Part of a small language model's weights: RMSNorm before each block.
Each number is 200 + 20 x the weight over its row's rms, rounded and kept within 0 to 999. Layers, rows and columns count from 0. The size before them is the row's rms in percent of the matrix's.

# layer 3 MLP gate, 448x160, rms 0.272, rows 47-104, columns 40-79
097,225,204,219,194,206,207,190,223,179,189,211,192,188,178,202,188,215,172,184,229,180,195,211,224,183,241,164,196,200,191,205,181,168,209,217,231,170,199,210,219
091,178,201,170,161,161,181,195,226,220,221,186,199,204,207,205,193,210,181,186,158,207,197,219,201,198,218,208,207,199,205,188,230,208,193,211,201,162,206,207,184
088,234,217,198,186,207,191,222,177,196,224,193,217,230,220,231,178,189,202,206,193,181,202,180,203,188,205,187,179,179,211,180,211,180,200,180,196,203,175,157,176
092,208,206,206,186,180,197,226,181,168,219,228,219,184,198,202,174,198,184,167,224,180,153,210,218,224,200,187,200,218,221,146,185,201,191,222,182,196,233,178,229
097,202,159,222,177,171,180,232,170,160,225,186,186,197,173,204,193,222,178,241,230,195,171,185,184,203,204,239,204,215,179,188,218,195,202,176,221,206,226,192,198
095,216,220,207,211,218,170,210,166,223,206,193,237,209,173,188,181,201,208,189,192,183,176,197,201,211,206,198,187,218,197,220,179,194,206,229,193,169,188,193,215
095,161,178,217,203,201,194,190,204,190,233,168,189,201,172,215,181,210,189,189,210,222,252,229,180,181,230,206,227,201,198,196,181,197,202,223,174,218,169,202,225
093,205,165,181,196,197,165,210,180,174,205,226,199,187,204,182,207,209,179,167,190,219,202,178,200,177,190,230,188,220,221,205,176,179,168,174,149,178,169,200,205
109,205,237,243,197,182,218,237,189,207,211,258,192,206,204,212,218,184,168,195,170,239,196,205,202,189,190,170,228,185,200,180,197,221,212,223,201,207,179,209,166
100,219,180,207,198,202,208,216,204,202,196,184,216,203,187,220,220,198,163,218,221,192,187,171,204,183,239,205,227,187,162,187,197,188,186,168,224,193,198,192,210
095,173,210,144,202,181,213,181,189,197,187,202,199,209,208,174,188,200,227,170,174,236,230,206,199,228,185,208,213,202,190,190,156,159,201,207,192,184,254,219,221
092,197,232,219,208,201,192,202,211,188,198,227,190,180,232,185,172,235,174,206,176,215,209,212,210,168,216,202,211,204,234,195,254,190,183,218,223,190,154,159,203
100,189,193,202,239,207,199,214,199,194,223,211,178,232,182,239,203,236,235,177,207,169,217,216,152,166,171,202,213,203,208,201,210,192,194,193,213,229,198,183,208
094,187,197,199,188,144,169,227,209,218,233,179,183,215,160,203,185,200,200,204,224,175,195,218,181,205,241,181,235,229,186,206,188,217,227,243,211,224,174,201,187
098,231,193,186,225,214,199,235,203,230,186,198,202,185,188,186,195,198,192,200,206,203,202,212,222,199,207,195,247,213,181,210,196,185,233,211,164,203,214,203,204
102,191,191,204,186,190,174,181,192,181,211,186,211,187,206,191,220,211,191,240,177,210,194,213,189,201,186,179,184,198,236,196,217,193,197,175,215,182,182,224,206
100,187,228,218,167,238,161,189,189,200,187,194,160,158,195,222,229,227,181,199,157,214,205,196,217,195,192,192,207,202,198,203,225,201,178,219,189,206,225,199,203
098,204,185,193,186,232,225,194,198,181,204,227,227,236,201,221,199,217,200,214,216,203,212,190,243,177,196,195,161,154,221,205,208,202,195,191,179,226,171,206,210
093,182,202,235,207,205,193,179,205,203,178,184,177,193,175,189,202,205,199,201,210,217,232,178,209,195,239,226,199,198,197,192,185,202,211,205,216,239,193,224,207
114,201,215,236,199,236,188,150,232,159,212,240,205,209,188,182,200,198,228,199,176,238,190,215,208,226,217,207,169,186,192,211,204,214,182,186,224,206,224,150,209
109,236,229,182,213,239,178,191,206,188,184,195,199,205,192,230,186,194,193,195,217,199,185,187,223,160,204,173,212,211,182,205,195,175,208,196,200,232,210,181,170
111,193,189,211,209,181,191,201,213,198,195,225,231,205,165,188,197,187,168,248,213,195,227,174,201,199,227,170,216,204,236,197,185,199,204,173,193,197,203,199,212
088,201,200,153,187,189,188,206,187,205,152,189,175,232,181,205,221,182,197,211,221,229,220,220,210,181,158,227,204,237,181,179,222,208,232,214,205,189,192,232,186
095,195,206,216,213,159,157,225,188,214,226,183,211,226,172,199,192,201,161,203,201,209,209,216,213,213,195,165,217,223,201,185,208,209,195,231,213,232,216,176,215
094,182,190,190,207,182,163,184,255,222,187,198,182,206,213,176,228,188,249,206,182,200,211,221,188,209,234,209,187,215,210,208,209,173,197,207,209,179,183,220,201
105,176,189,204,157,222,186,229,185,166,195,213,236,202,204,214,225,181,204,174,217,211,186,190,239,243,221,221,178,183,197,204,188,199,190,212,190,219,186,158,202
093,156,195,199,214,196,202,206,187,192,171,204,179,211,218,185,205,197,207,221,202,167,196,185,178,199,215,236,222,190,192,192,149,202,188,171,187,202,214,205,230
098,139,208,194,238,223,169,211,225,205,172,213,206,178,165,225,198,209,199,199,189,234,218,168,185,217,205,204,198,164,165,200,191,240,190,211,209,189,193,185,181
093,188,148,212,171,182,189,209,195,182,215,184,177,218,215,206,218,211,147,163,170,204,216,187,173,227,191,195,227,207,191,198,199,237,209,187,199,190,199,206,234
092,156,184,213,214,195,186,192,181,199,192,177,190,253,199,213,177,198,192,180,201,212,229,181,201,180,194,161,183,213,211,180,213,185,196,202,208,184,201,237,210
104,225,179,164,207,206,201,213,212,203,196,166,171,210,239,195,183,231,216,173,223,177,205,205,165,190,189,214,202,185,195,192,167,194,219,187,228,190,209,218,181
110,199,187,196,195,182,204,211,178,208,215,210,188,217,182,171,217,189,224,209,160,174,214,205,227,223,204,189,175,181,183,211,189,222,159,169,204,205,183,195,213
102,241,208,189,222,202,236,138,203,206,185,212,234,171,187,195,188,197,197,206,206,236,214,221,171,214,199,218,201,208,185,192,215,210,155,209,189,203,194,189,212
108,223,180,202,187,202,187,231,190,174,201,197,155,152,215,217,172,185,172,237,267,188,186,182,200,176,227,202,190,187,204,180,199,202,221,179,185,201,243,191,209
097,188,212,232,220,186,202,216,223,189,209,216,233,178,191,213,183,175,158,206,201,183,201,227,238,216,205,236,234,220,206,210,202,192,200,216,185,199,212,188,231
098,186,225,183,197,194,203,231,209,213,198,212,170,193,193,225,207,203,211,176,174,247,206,171,185,137,205,200,177,197,178,167,183,167,193,189,197,207,215,210,169
106,155,216,195,216,186,220,199,174,243,179,190,181,212,189,176,217,191,230,228,182,246,176,190,188,215,186,207,210,207,190,196,205,226,202,212,214,190,195,220,176
099,223,169,181,174,185,216,190,176,167,213,206,192,189,213,184,220,208,210,203,196,193,197,171,222,170,203,169,217,215,203,187,187,215,193,163,193,222,210,186,230
083,199,214,210,229,228,188,215,184,190,186,204,197,208,151,211,190,193,215,230,234,171,183,163,197,205,159,181,195,167,215,224,199,177,204,182,215,190,224,211,174
091,176,195,205,191,186,183,204,212,192,202,189,200,219,197,192,176,208,201,196,184,184,220,225,169,195,234,172,205,217,167,219,198,219,210,223,186,206,199,214,206
105,217,201,203,192,218,190,192,217,192,180,237,200,214,198,201,183,195,195,206,201,222,220,161,219,207,247,168,169,182,206,214,180,186,214,226,203,215,218,188,179
095,253,192,202,173,231,208,173,195,189,178,181,211,208,209,214,207,207,212,206,182,183,209,203,193,223,182,195,197,186,178,211,202,198,196,195,203,215,196,231,205
094,226,180,196,209,200,157,224,169,219,198,186,189,211,207,213,202,171,168,175,238,212,217,211,182,238,187,204,172,238,223,206,194,183,208,184,238,182,196,147,242
099,202,180,219,206,211,193,160,225,174,204,215,206,215,209,194,197,174,172,243,218,223,197,220,207,177,179,198,183,195,190,190,178,204,199,225,196,200,213,218,196
108,206,178,180,185,190,187,184,196,202,188,190,266,210,176,172,200,209,184,191,199,174,209,188,194,195,199,205,215,229,190,196,202,239,190,216,198,213,187,204,203
111,219,251,170,161,218,190,191,172,188,219,189,182,180,205,209,202,204,179,192,182,188,214,161,226,205,209,176,215,179,216,171,191,190,181,192,220,174,193,199,221
101,230,215,205,209,183,177,228,198,223,225,219,192,183,212,197,177,192,180,250,166,197,194,213,211,161,191,198,192,238,234,151,206,202,163,202,210,221,209,204,193
100,234,198,226,201,149,197,201,202,229,220,171,188,193,177,224,199,189,195,202,222,227,205,172,200,196,246,211,211,232,179,204,195,189,194,224,197,182,192,209,200
104,206,210,176,206,206,162,192,184,179,183,166,194,198,189,204,186,216,181,207,203,196,209,188,175,189,201,195,196,190,220,217,215,208,164,191,216,212,198,189,164
100,178,204,200,235,177,210,168,197,216,209,190,215,205,192,205,205,207,171,195,179,204,195,214,167,196,186,232,202,221,195,201,211,211,222,221,169,151,196,201,202
095,202,203,167,195,202,177,197,195,199,227,196,191,178,229,198,162,181,223,210,173,166,207,191,216,222,204,184,163,153,186,222,186,179,193,203,184,201,202,186,183
096,224,158,202,189,191,193,167,207,179,230,179,224,215,227,224,195,152,197,179,201,167,218,191,186,243,210,178,199,182,194,194,176,192,199,207,202,157,184,203,202
108,209,196,207,218,160,204,205,226,177,176,207,195,215,205,182,214,175,166,175,222,181,191,212,208,200,167,172,222,209,190,160,180,210,182,232,253,224,187,187,225
097,198,184,200,179,186,184,200,207,165,224,208,210,182,168,154,220,182,190,192,213,193,178,188,220,211,211,224,203,196,195,211,204,169,228,154,203,200,213,165,177
098,205,266,168,153,241,197,182,184,221,221,189,183,227,241,204,199,186,192,194,218,169,217,228,196,213,203,194,180,201,211,211,183,194,181,204,216,196,204,236,206
100,200,185,219,186,209,232,204,185,231,166,169,173,181,218,203,196,209,200,199,193,208,194,176,170,183,208,173,242,166,222,231,157,173,199,188,206,234,174,185,153
095,240,198,178,173,213,223,242,193,219,191,209,218,195,192,224,202,167,233,241,188,194,234,190,230,199,197,186,184,183,220,157,159,202,195,228,186,210,181,209,169
101,237,190,187,197,199,214,218,185,189,202,213,165,156,180,221,212,217,187,206,191,200,202,210,179,217,155,196,206,225,216,186,225,198,177,191,233,192,205,177,180
# layer 3 MLP up, 448x160, rms 0.265, rows 47-104, columns 40-79
092,207,198,175,205,180,205,224,180,225,193,173,175,223,199,205,215,199,196,234,230,223,197,188,217,200,193,185,206,187,191,167,213,211,194,204,175,217,214,203,173
094,209,245,186,201,194,155,203,219,189,202,199,170,160,208,212,187,185,157,159,169,191,195,200,187,238,208,207,208,159,231,207,187,186,184,203,185,222,239,195,226
091,206,211,209,173,201,193,194,180,192,209,216,181,224,224,214,200,203,246,207,190,196,222,186,208,237,207,209,185,174,199,173,203,217,202,200,178,202,182,169,180
086,208,200,183,193,167,208,211,218,194,243,190,200,158,200,201,214,177,189,159,197,218,182,204,208,204,193,191,195,210,198,177,205,223,166,185,181,210,202,193,226
096,192,195,186,163,177,196,214,246,194,212,183,224,211,216,188,159,211,181,190,190,201,211,179,213,236,196,195,212,252,180,203,201,211,237,202,215,176,194,212,182
098,195,201,215,203,190,206,203,204,155,209,215,199,224,160,227,184,223,170,175,193,224,196,206,215,194,208,212,221,202,210,160,195,219,202,202,204,232,229,197,185
096,171,189,199,217,195,204,201,220,200,230,181,183,201,172,177,163,208,201,180,220,216,225,227,154,181,263,201,220,196,212,217,198,181,185,217,210,218,195,166,243
086,186,207,199,236,230,168,220,192,196,195,184,216,195,193,239,198,223,174,225,184,155,219,236,208,187,201,192,176,183,173,201,230,207,218,193,199,184,170,195,206
109,197,195,219,195,210,231,205,209,204,178,205,238,233,204,183,178,207,181,163,132,234,153,218,205,227,173,232,210,196,230,199,186,199,175,205,200,196,161,197,175
102,217,191,180,214,146,216,203,221,212,198,205,200,188,211,200,215,175,160,175,166,210,202,223,215,167,188,199,188,216,202,191,201,200,207,172,199,180,217,214,185
102,199,247,190,183,195,185,200,214,222,184,189,220,199,192,190,195,186,222,181,181,237,222,207,227,193,215,240,201,172,182,194,181,189,181,210,211,201,185,182,161
094,209,224,205,232,208,182,213,220,232,217,212,188,197,195,212,199,226,222,164,164,217,193,211,210,219,210,221,206,217,215,198,208,212,184,201,210,223,187,210,207
098,215,212,215,229,181,166,212,214,209,213,201,190,230,184,206,175,225,171,205,173,159,187,238,219,163,201,187,189,196,202,202,252,175,204,213,224,186,214,183,228
103,188,189,186,172,206,185,212,197,206,201,180,210,211,190,219,153,185,177,206,218,212,201,209,162,222,224,199,214,173,217,201,163,183,202,211,188,224,200,174,196
094,202,211,175,188,240,193,224,171,228,201,189,195,209,200,179,178,189,220,191,211,201,195,189,219,207,201,193,220,202,200,196,207,214,211,222,158,173,218,173,191
099,182,208,213,188,237,221,191,180,175,196,219,191,211,211,191,215,191,207,197,194,201,162,223,227,184,196,182,187,186,180,211,171,163,220,198,184,196,194,172,167
095,204,207,178,222,244,179,199,234,177,179,210,189,185,213,195,216,209,187,223,175,227,235,194,168,203,214,180,189,186,209,179,206,187,193,201,199,196,220,182,195
103,168,185,209,203,137,224,237,185,206,194,211,200,224,183,204,221,192,205,198,191,176,170,181,217,160,214,189,193,221,194,166,215,216,176,210,198,187,195,223,211
098,202,192,163,188,213,191,189,213,192,223,227,215,203,193,211,190,201,157,222,207,171,218,211,195,199,199,157,202,167,216,230,204,201,186,171,198,181,181,197,167
117,184,194,184,213,181,208,188,198,203,223,200,208,210,143,216,204,173,201,183,219,191,203,137,182,227,204,225,197,215,196,192,192,240,215,182,214,157,222,194,196
099,186,194,181,183,197,248,214,181,175,214,235,171,191,176,197,188,203,244,206,209,197,174,213,200,213,182,209,184,201,180,218,187,233,178,191,198,193,234,190,202
106,210,200,202,199,216,179,214,212,220,198,224,198,213,230,177,207,225,185,213,195,202,192,215,196,193,189,181,170,162,202,189,187,198,188,215,161,214,194,191,219
096,238,185,196,213,209,170,169,213,189,227,202,220,194,189,166,194,171,196,201,198,189,208,189,215,174,203,218,192,206,221,194,197,185,220,187,216,178,214,222,221
096,203,202,193,172,225,185,184,218,177,193,221,189,228,223,169,211,198,219,185,218,204,209,195,200,173,202,198,177,177,197,225,219,203,185,217,195,188,206,227,206
091,206,232,237,192,183,216,201,203,244,188,186,183,185,216,163,186,234,197,181,169,242,218,202,179,229,222,203,216,188,192,195,209,209,218,178,217,217,168,197,212
102,215,216,225,213,191,227,200,186,223,204,189,161,222,219,177,205,215,233,180,177,205,241,235,208,190,193,190,215,215,172,194,232,191,212,168,190,206,208,208,203
092,169,211,177,181,236,179,203,179,208,207,211,180,167,194,204,218,207,188,210,188,174,212,192,161,184,213,208,197,201,165,217,170,188,235,209,187,226,183,187,250
096,161,225,240,208,203,199,189,161,196,234,187,191,236,191,198,231,225,213,183,200,218,207,209,193,170,190,203,172,201,188,205,180,212,194,220,214,184,207,210,215
095,253,212,214,237,143,220,211,220,221,200,242,229,186,186,199,191,208,199,229,198,203,194,198,215,209,230,205,212,202,184,204,181,182,208,200,195,213,208,180,199
098,249,223,173,199,203,179,205,201,205,233,215,178,233,175,208,207,206,198,223,194,192,191,194,164,212,193,234,200,178,174,210,205,173,170,195,188,201,191,138,218
101,167,176,181,229,172,223,186,235,225,194,172,203,245,214,219,196,190,195,144,202,178,196,226,184,191,180,191,207,152,200,192,187,178,243,231,234,212,193,184,184
117,200,166,189,234,207,235,188,204,204,179,224,145,201,189,156,197,197,189,224,169,189,201,215,196,197,194,198,203,187,187,189,201,181,152,176,224,190,188,204,232
095,148,215,221,195,193,177,215,238,180,189,167,175,229,218,243,205,180,232,194,241,194,219,190,225,215,253,193,203,196,207,218,240,217,199,180,202,205,204,205,178
105,165,188,224,180,219,196,204,208,204,226,193,171,197,191,188,203,178,203,221,179,189,237,191,223,200,181,185,182,194,222,165,195,175,208,175,185,198,194,246,188
102,217,174,201,189,203,195,160,168,201,200,184,191,209,193,169,203,215,225,227,204,236,208,204,202,199,184,195,173,179,219,221,213,174,228,197,185,201,185,203,189
112,230,195,210,177,199,224,222,143,179,192,193,197,187,213,197,183,183,198,216,216,188,174,243,211,240,207,184,227,215,156,206,208,194,193,199,201,226,200,187,212
098,222,198,194,197,223,192,199,215,225,194,191,233,208,215,192,221,202,228,189,204,216,186,193,214,199,185,151,193,198,221,206,203,233,175,184,216,184,236,197,216
091,169,218,209,186,219,200,212,195,181,189,181,203,206,191,185,180,199,200,209,199,213,186,220,188,217,214,201,189,238,198,190,202,193,229,220,211,199,233,186,181
098,175,225,199,202,176,188,179,252,210,190,221,163,207,168,171,198,171,211,198,184,195,268,220,180,246,216,227,196,193,188,174,205,215,192,235,186,177,193,213,214
094,239,200,233,224,229,176,208,161,166,192,173,217,152,228,241,200,192,194,225,167,207,209,184,202,211,202,198,208,169,205,157,218,175,195,215,185,227,201,216,189
105,173,232,199,193,203,197,203,185,174,192,166,188,193,181,195,215,196,184,186,201,197,183,181,214,171,181,194,183,227,208,181,198,178,185,207,196,204,176,223,171
097,165,221,223,201,198,186,205,186,201,202,214,218,194,192,184,210,205,213,193,200,187,216,184,200,215,191,200,187,201,248,253,183,187,203,200,246,196,189,176,193
095,225,193,197,220,178,206,203,202,182,218,187,169,184,203,236,209,183,137,218,217,183,214,202,186,210,170,213,216,174,207,192,207,224,202,169,193,175,208,192,190
097,180,232,194,159,218,192,225,213,232,214,209,203,205,175,235,189,186,217,209,174,186,179,215,207,184,221,189,204,190,220,208,227,211,188,194,190,214,206,202,171
101,243,223,218,226,229,210,211,205,185,183,185,196,227,202,198,190,183,218,209,247,211,200,207,239,208,224,204,183,190,203,163,214,152,209,151,196,189,201,230,212
099,237,218,215,144,211,210,217,224,216,233,203,239,174,198,198,222,182,169,222,232,181,213,180,217,170,182,196,180,207,187,225,183,188,156,202,223,198,178,183,199
103,205,227,210,217,156,229,204,235,162,185,186,191,240,208,197,232,209,210,150,187,178,198,215,162,208,189,224,233,189,196,212,218,220,188,167,182,203,178,197,190
097,196,175,214,202,179,205,166,191,195,226,158,187,215,168,223,226,208,166,204,181,169,246,185,200,200,218,156,212,225,184,208,235,177,189,213,201,181,208,216,203
109,215,222,195,200,189,211,178,204,207,190,207,185,183,187,174,241,219,226,223,213,209,204,185,200,232,155,205,175,190,202,212,230,211,198,188,203,140,170,198,215
107,216,189,197,189,202,190,230,223,197,212,193,194,176,198,188,195,202,200,253,200,199,206,203,215,174,193,189,215,204,218,217,194,243,188,188,234,221,208,194,198
098,170,228,233,202,231,188,219,222,194,213,191,206,199,230,234,178,200,211,177,145,170,218,198,190,217,196,205,202,192,217,196,198,173,213,225,189,209,164,210,229
098,180,182,203,196,225,193,183,158,202,220,166,171,172,201,233,180,208,212,190,210,185,199,208,229,163,197,202,211,205,217,176,196,204,241,189,194,178,188,201,211
107,213,186,176,196,155,204,204,236,222,160,203,192,216,179,190,248,191,135,180,238,196,175,187,203,228,193,193,228,237,173,177,194,197,158,219,210,215,186,197,166
098,216,225,170,221,205,181,200,179,200,201,211,173,205,222,188,210,224,210,185,198,195,190,210,208,201,186,182,180,203,178,214,177,212,203,204,200,214,175,224,179
097,219,161,198,204,162,216,219,208,199,185,234,231,186,152,224,216,207,182,258,226,216,183,198,220,213,226,181,214,223,175,212,208,202,210,214,174,204,209,163,180
101,234,179,182,173,212,183,198,171,189,176,184,166,232,205,217,221,194,217,193,209,244,171,178,208,156,165,212,159,208,195,208,236,151,192,189,201,211,176,199,157
099,193,197,213,188,176,181,171,199,196,234,189,168,176,207,183,220,193,176,175,200,219,167,192,189,191,208,237,219,208,183,229,226,191,224,189,207,202,241,165,195
097,196,203,187,204,182,186,203,242,209,166,206,215,150,202,197,180,206,189,222,165,225,176,235,173,167,168,208,191,218,193,199,215,206,206,247,213,196,185,211,198
# layer 3 MLP down (transposed), 448x160, rms 0.238, rows 47-103, columns 40-79
101,196,182,206,206,182,206,231,201,202,206,213,198,199,218,223,186,212,172,196,205,186,185,176,202,198,220,192,153,179,180,215,211,232,188,210,207,180,231,200,181
092,195,200,183,170,209,188,214,218,181,218,193,194,185,173,170,149,179,227,212,176,203,210,205,206,205,194,181,167,199,182,221,225,226,205,196,234,189,216,170,219
096,177,169,194,207,222,184,221,210,226,154,198,179,201,170,217,184,187,201,188,177,209,215,223,190,186,236,225,188,252,208,203,168,192,212,210,186,213,218,215,193
091,184,273,178,194,228,187,237,196,178,187,208,246,189,218,223,174,200,218,156,185,176,193,247,208,220,196,227,189,188,212,176,182,184,199,207,207,216,228,207,185
104,215,192,199,211,182,210,162,212,181,190,162,204,220,236,226,178,214,206,231,186,216,179,160,227,186,203,222,194,231,215,217,182,194,205,189,194,190,193,166,212
100,212,181,210,185,208,170,217,206,184,255,194,195,185,192,204,201,204,203,232,183,208,209,225,179,203,196,198,219,213,188,234,185,165,216,175,223,178,207,186,202
094,208,176,239,189,209,219,220,203,199,171,190,179,217,173,210,194,188,230,174,224,218,202,211,210,209,207,206,205,205,197,245,226,212,218,206,188,213,171,182,193
099,169,192,186,186,198,231,199,236,221,178,200,182,186,173,187,190,188,226,172,189,178,213,185,207,213,225,172,232,217,185,183,188,206,206,207,181,211,226,192,211
104,142,185,204,182,184,186,245,201,218,222,203,196,223,189,231,211,195,209,207,197,203,226,194,186,247,214,180,211,213,205,209,220,192,226,221,204,218,198,194,198
105,219,206,215,208,182,181,236,207,202,187,207,201,174,230,208,234,213,213,189,206,202,208,174,223,163,177,188,177,190,229,193,191,185,241,200,180,194,204,207,192
101,184,207,189,226,217,206,157,211,214,175,188,190,224,193,156,171,204,200,203,223,208,182,225,185,168,213,177,223,199,197,206,213,228,197,183,201,211,219,183,195
103,203,181,195,176,180,198,239,213,163,170,209,215,189,204,195,182,216,223,196,223,199,167,231,198,209,194,233,190,212,213,198,205,256,174,202,227,192,211,206,188
101,195,191,124,225,182,198,221,186,223,200,173,197,175,215,212,184,229,232,194,242,211,197,235,175,168,204,199,211,188,193,220,213,205,199,233,199,194,204,205,206
098,180,169,244,173,218,226,159,204,191,153,234,181,184,215,200,201,155,222,162,205,198,214,218,195,180,206,190,213,231,210,184,179,177,213,214,176,198,183,183,188
097,258,210,217,195,234,233,202,184,237,201,171,192,195,210,219,162,211,175,204,173,211,171,202,199,189,225,164,201,184,212,204,227,249,182,195,151,178,228,255,186
101,143,200,199,196,197,181,201,207,208,198,185,252,171,193,201,152,218,162,225,226,194,195,196,185,219,196,238,206,202,215,180,189,218,197,213,209,202,194,234,211
095,174,216,222,222,229,178,226,170,200,171,206,201,205,212,197,204,159,204,202,193,207,224,201,183,198,214,206,164,200,193,215,222,174,200,182,271,214,190,197,218
107,186,176,184,197,215,165,185,204,178,200,203,186,192,211,183,193,236,216,183,206,219,191,204,199,165,238,203,162,175,177,198,212,207,194,195,171,216,242,222,217
101,183,213,188,198,184,178,155,223,184,221,197,184,199,219,192,196,202,195,235,198,200,197,215,186,202,187,187,177,206,171,221,235,185,201,180,244,208,204,214,199
108,228,212,220,188,206,189,212,189,193,200,183,183,201,212,208,193,210,192,203,174,201,204,181,225,222,146,176,209,191,204,201,203,182,234,223,200,172,199,224,199
096,197,171,173,197,178,220,202,182,218,210,190,184,185,194,186,218,191,185,159,239,206,196,186,180,173,212,214,176,178,201,236,192,214,213,213,181,221,166,201,227
105,198,197,210,210,214,231,195,211,203,196,179,183,215,214,211,199,229,185,231,213,239,194,193,204,161,205,244,197,180,178,149,215,191,197,211,205,196,182,207,187
100,216,223,226,174,158,205,182,162,202,144,201,241,201,225,224,203,208,206,172,197,209,194,196,224,224,194,216,203,186,246,190,204,207,172,214,193,204,198,187,157
097,186,206,205,217,194,237,196,202,230,193,211,196,201,221,177,223,202,192,191,210,227,205,189,213,179,200,189,185,142,202,231,219,201,201,208,193,181,210,204,220
100,213,186,159,189,219,209,194,191,225,198,197,209,231,221,182,207,202,197,220,179,220,177,218,215,187,222,183,206,193,179,188,210,229,205,174,222,188,209,215,203
096,183,226,209,241,188,212,175,232,211,220,204,179,170,191,214,190,232,203,217,231,181,199,221,173,170,205,198,179,212,224,220,194,233,202,216,186,217,202,228,197
098,150,194,223,179,200,207,201,212,184,173,178,181,215,214,185,201,228,199,200,219,208,208,220,184,228,191,167,177,220,248,230,183,174,205,226,214,204,205,181,222
098,193,192,190,208,179,193,255,210,198,175,187,190,186,189,200,204,193,215,183,183,182,217,195,215,239,199,215,209,174,209,238,186,166,212,221,210,191,174,250,176
101,180,211,185,200,216,186,194,216,233,219,197,194,209,212,211,195,167,188,203,179,179,178,237,196,232,224,216,201,203,179,202,215,172,166,201,207,176,184,212,192
097,218,199,185,231,205,189,216,192,193,190,230,212,195,223,213,176,155,218,169,236,189,186,183,209,196,204,204,234,188,165,156,229,200,198,202,210,155,189,210,217
103,203,192,157,211,227,191,176,237,226,198,195,141,209,202,159,184,218,216,188,206,182,205,183,165,231,200,221,184,220,186,193,187,191,222,202,246,206,189,199,183
110,249,210,201,203,154,189,208,216,220,205,217,222,201,229,188,183,205,184,203,183,172,233,210,183,196,193,196,151,185,209,216,210,184,196,179,225,216,194,232,225
093,186,218,217,213,219,206,162,187,183,197,203,194,184,212,164,189,203,225,198,199,200,207,196,203,208,184,196,174,203,182,226,205,214,199,223,202,202,183,199,204
101,182,213,170,208,163,198,217,201,220,210,220,241,208,215,212,228,199,211,228,193,219,213,185,200,198,207,183,163,213,223,184,191,186,217,208,204,177,170,206,199
096,170,204,206,190,226,222,176,197,203,198,243,198,228,192,181,197,210,188,189,181,215,223,201,187,187,205,179,191,216,184,211,202,248,190,201,167,228,250,194,214
109,199,174,228,245,193,186,196,240,199,206,234,198,197,182,224,225,211,194,201,194,204,230,188,167,165,205,204,177,208,175,200,201,180,194,193,201,169,199,202,190
102,193,185,246,226,213,202,177,176,211,206,215,139,194,164,247,201,176,196,186,204,186,226,193,195,176,198,206,215,211,241,200,164,206,208,197,209,194,177,211,194
100,235,218,206,218,231,169,232,196,173,228,178,180,198,233,195,198,137,223,197,196,156,227,210,173,231,196,213,179,180,220,200,197,211,166,226,209,214,167,230,175
107,187,194,186,241,160,237,202,173,223,198,185,204,191,178,176,195,171,198,198,177,231,216,214,158,264,208,202,220,182,205,200,196,165,192,180,186,217,187,208,211
103,201,245,189,185,203,185,175,200,184,211,189,190,250,181,173,178,193,170,215,218,200,193,173,225,195,153,235,185,211,203,199,177,203,199,227,245,192,227,166,220
105,224,187,210,203,191,209,217,212,202,217,195,224,171,215,186,227,182,213,196,205,198,223,206,193,203,148,201,165,203,192,212,214,187,193,203,186,226,189,209,203
098,186,204,183,214,194,174,173,191,197,227,202,212,223,234,192,211,207,203,180,202,219,209,209,168,188,205,225,175,193,214,179,174,182,247,230,192,207,191,211,179
099,209,221,171,244,206,170,191,201,186,181,214,159,198,185,172,181,176,203,192,229,237,178,198,213,241,208,187,174,222,183,223,203,190,207,193,215,185,189,196,188
106,164,187,201,218,171,205,159,212,180,176,178,191,208,190,174,182,214,219,188,207,194,216,221,184,197,205,182,196,186,188,222,205,181,199,198,132,221,210,188,185
095,204,216,211,233,220,194,187,184,177,196,166,216,195,219,177,184,175,185,199,212,204,173,193,228,189,197,227,212,207,169,166,199,174,173,211,225,227,190,214,213
102,167,158,176,183,192,181,213,217,234,199,162,194,228,212,189,213,195,208,186,226,233,233,201,159,205,179,209,228,188,220,179,210,186,199,203,189,190,220,219,149
101,205,176,203,214,223,162,202,197,206,233,221,209,197,206,173,190,168,197,188,159,191,160,214,221,207,189,202,188,190,190,192,194,199,196,227,177,176,226,211,205
101,240,220,214,175,169,181,204,183,245,195,209,164,213,165,194,230,220,173,178,191,199,221,191,214,224,220,190,185,213,179,210,189,205,191,235,215,224,195,227,183
103,211,225,222,198,216,218,226,196,204,211,212,209,206,206,180,155,194,189,175,200,216,233,208,192,200,213,164,227,242,190,226,231,210,216,203,216,177,212,192,223
096,190,226,207,174,216,197,209,239,202,234,202,193,171,231,198,197,169,171,209,199,232,204,198,241,227,210,229,187,207,229,215,198,191,186,198,218,209,199,206,186
104,214,206,170,191,203,231,192,205,202,193,177,221,214,163,211,234,212,192,179,224,204,190,198,197,169,225,210,195,204,196,196,169,217,152,219,175,203,204,169,168
104,241,174,195,202,217,239,220,211,203,212,224,201,209,170,176,224,194,177,197,202,233,213,238,189,208,193,183,187,201,205,186,187,222,220,183,197,212,193,224,212
107,218,193,181,209,183,230,199,215,201,193,197,173,210,201,215,182,189,197,194,223,216,238,181,247,197,216,223,181,207,180,176,197,225,181,193,252,210,182,175,215
102,217,202,190,158,191,208,194,214,187,229,188,215,231,184,195,185,188,176,219,187,221,213,220,220,174,216,189,218,215,196,191,208,175,218,206,196,173,221,184,230
094,208,186,203,223,203,192,226,210,180,233,196,208,202,190,220,218,210,186,186,208,213,198,187,214,196,208,224,190,211,219,186,223,170,158,197,182,199,224,205,165
100,216,225,169,217,212,154,225,216,210,200,244,218,207,200,227,189,192,205,193,177,170,208,232,213,220,229,228,205,208,177,163,190,210,228,187,217,172,221,210,191
104,176,238,206,204,215,210,214,206,202,178,199,230,228,193,218,205,157,216,204,161,173,206,203,209,195,201,174,195,197,236,207,175,212,216,216,184,230,219,236,213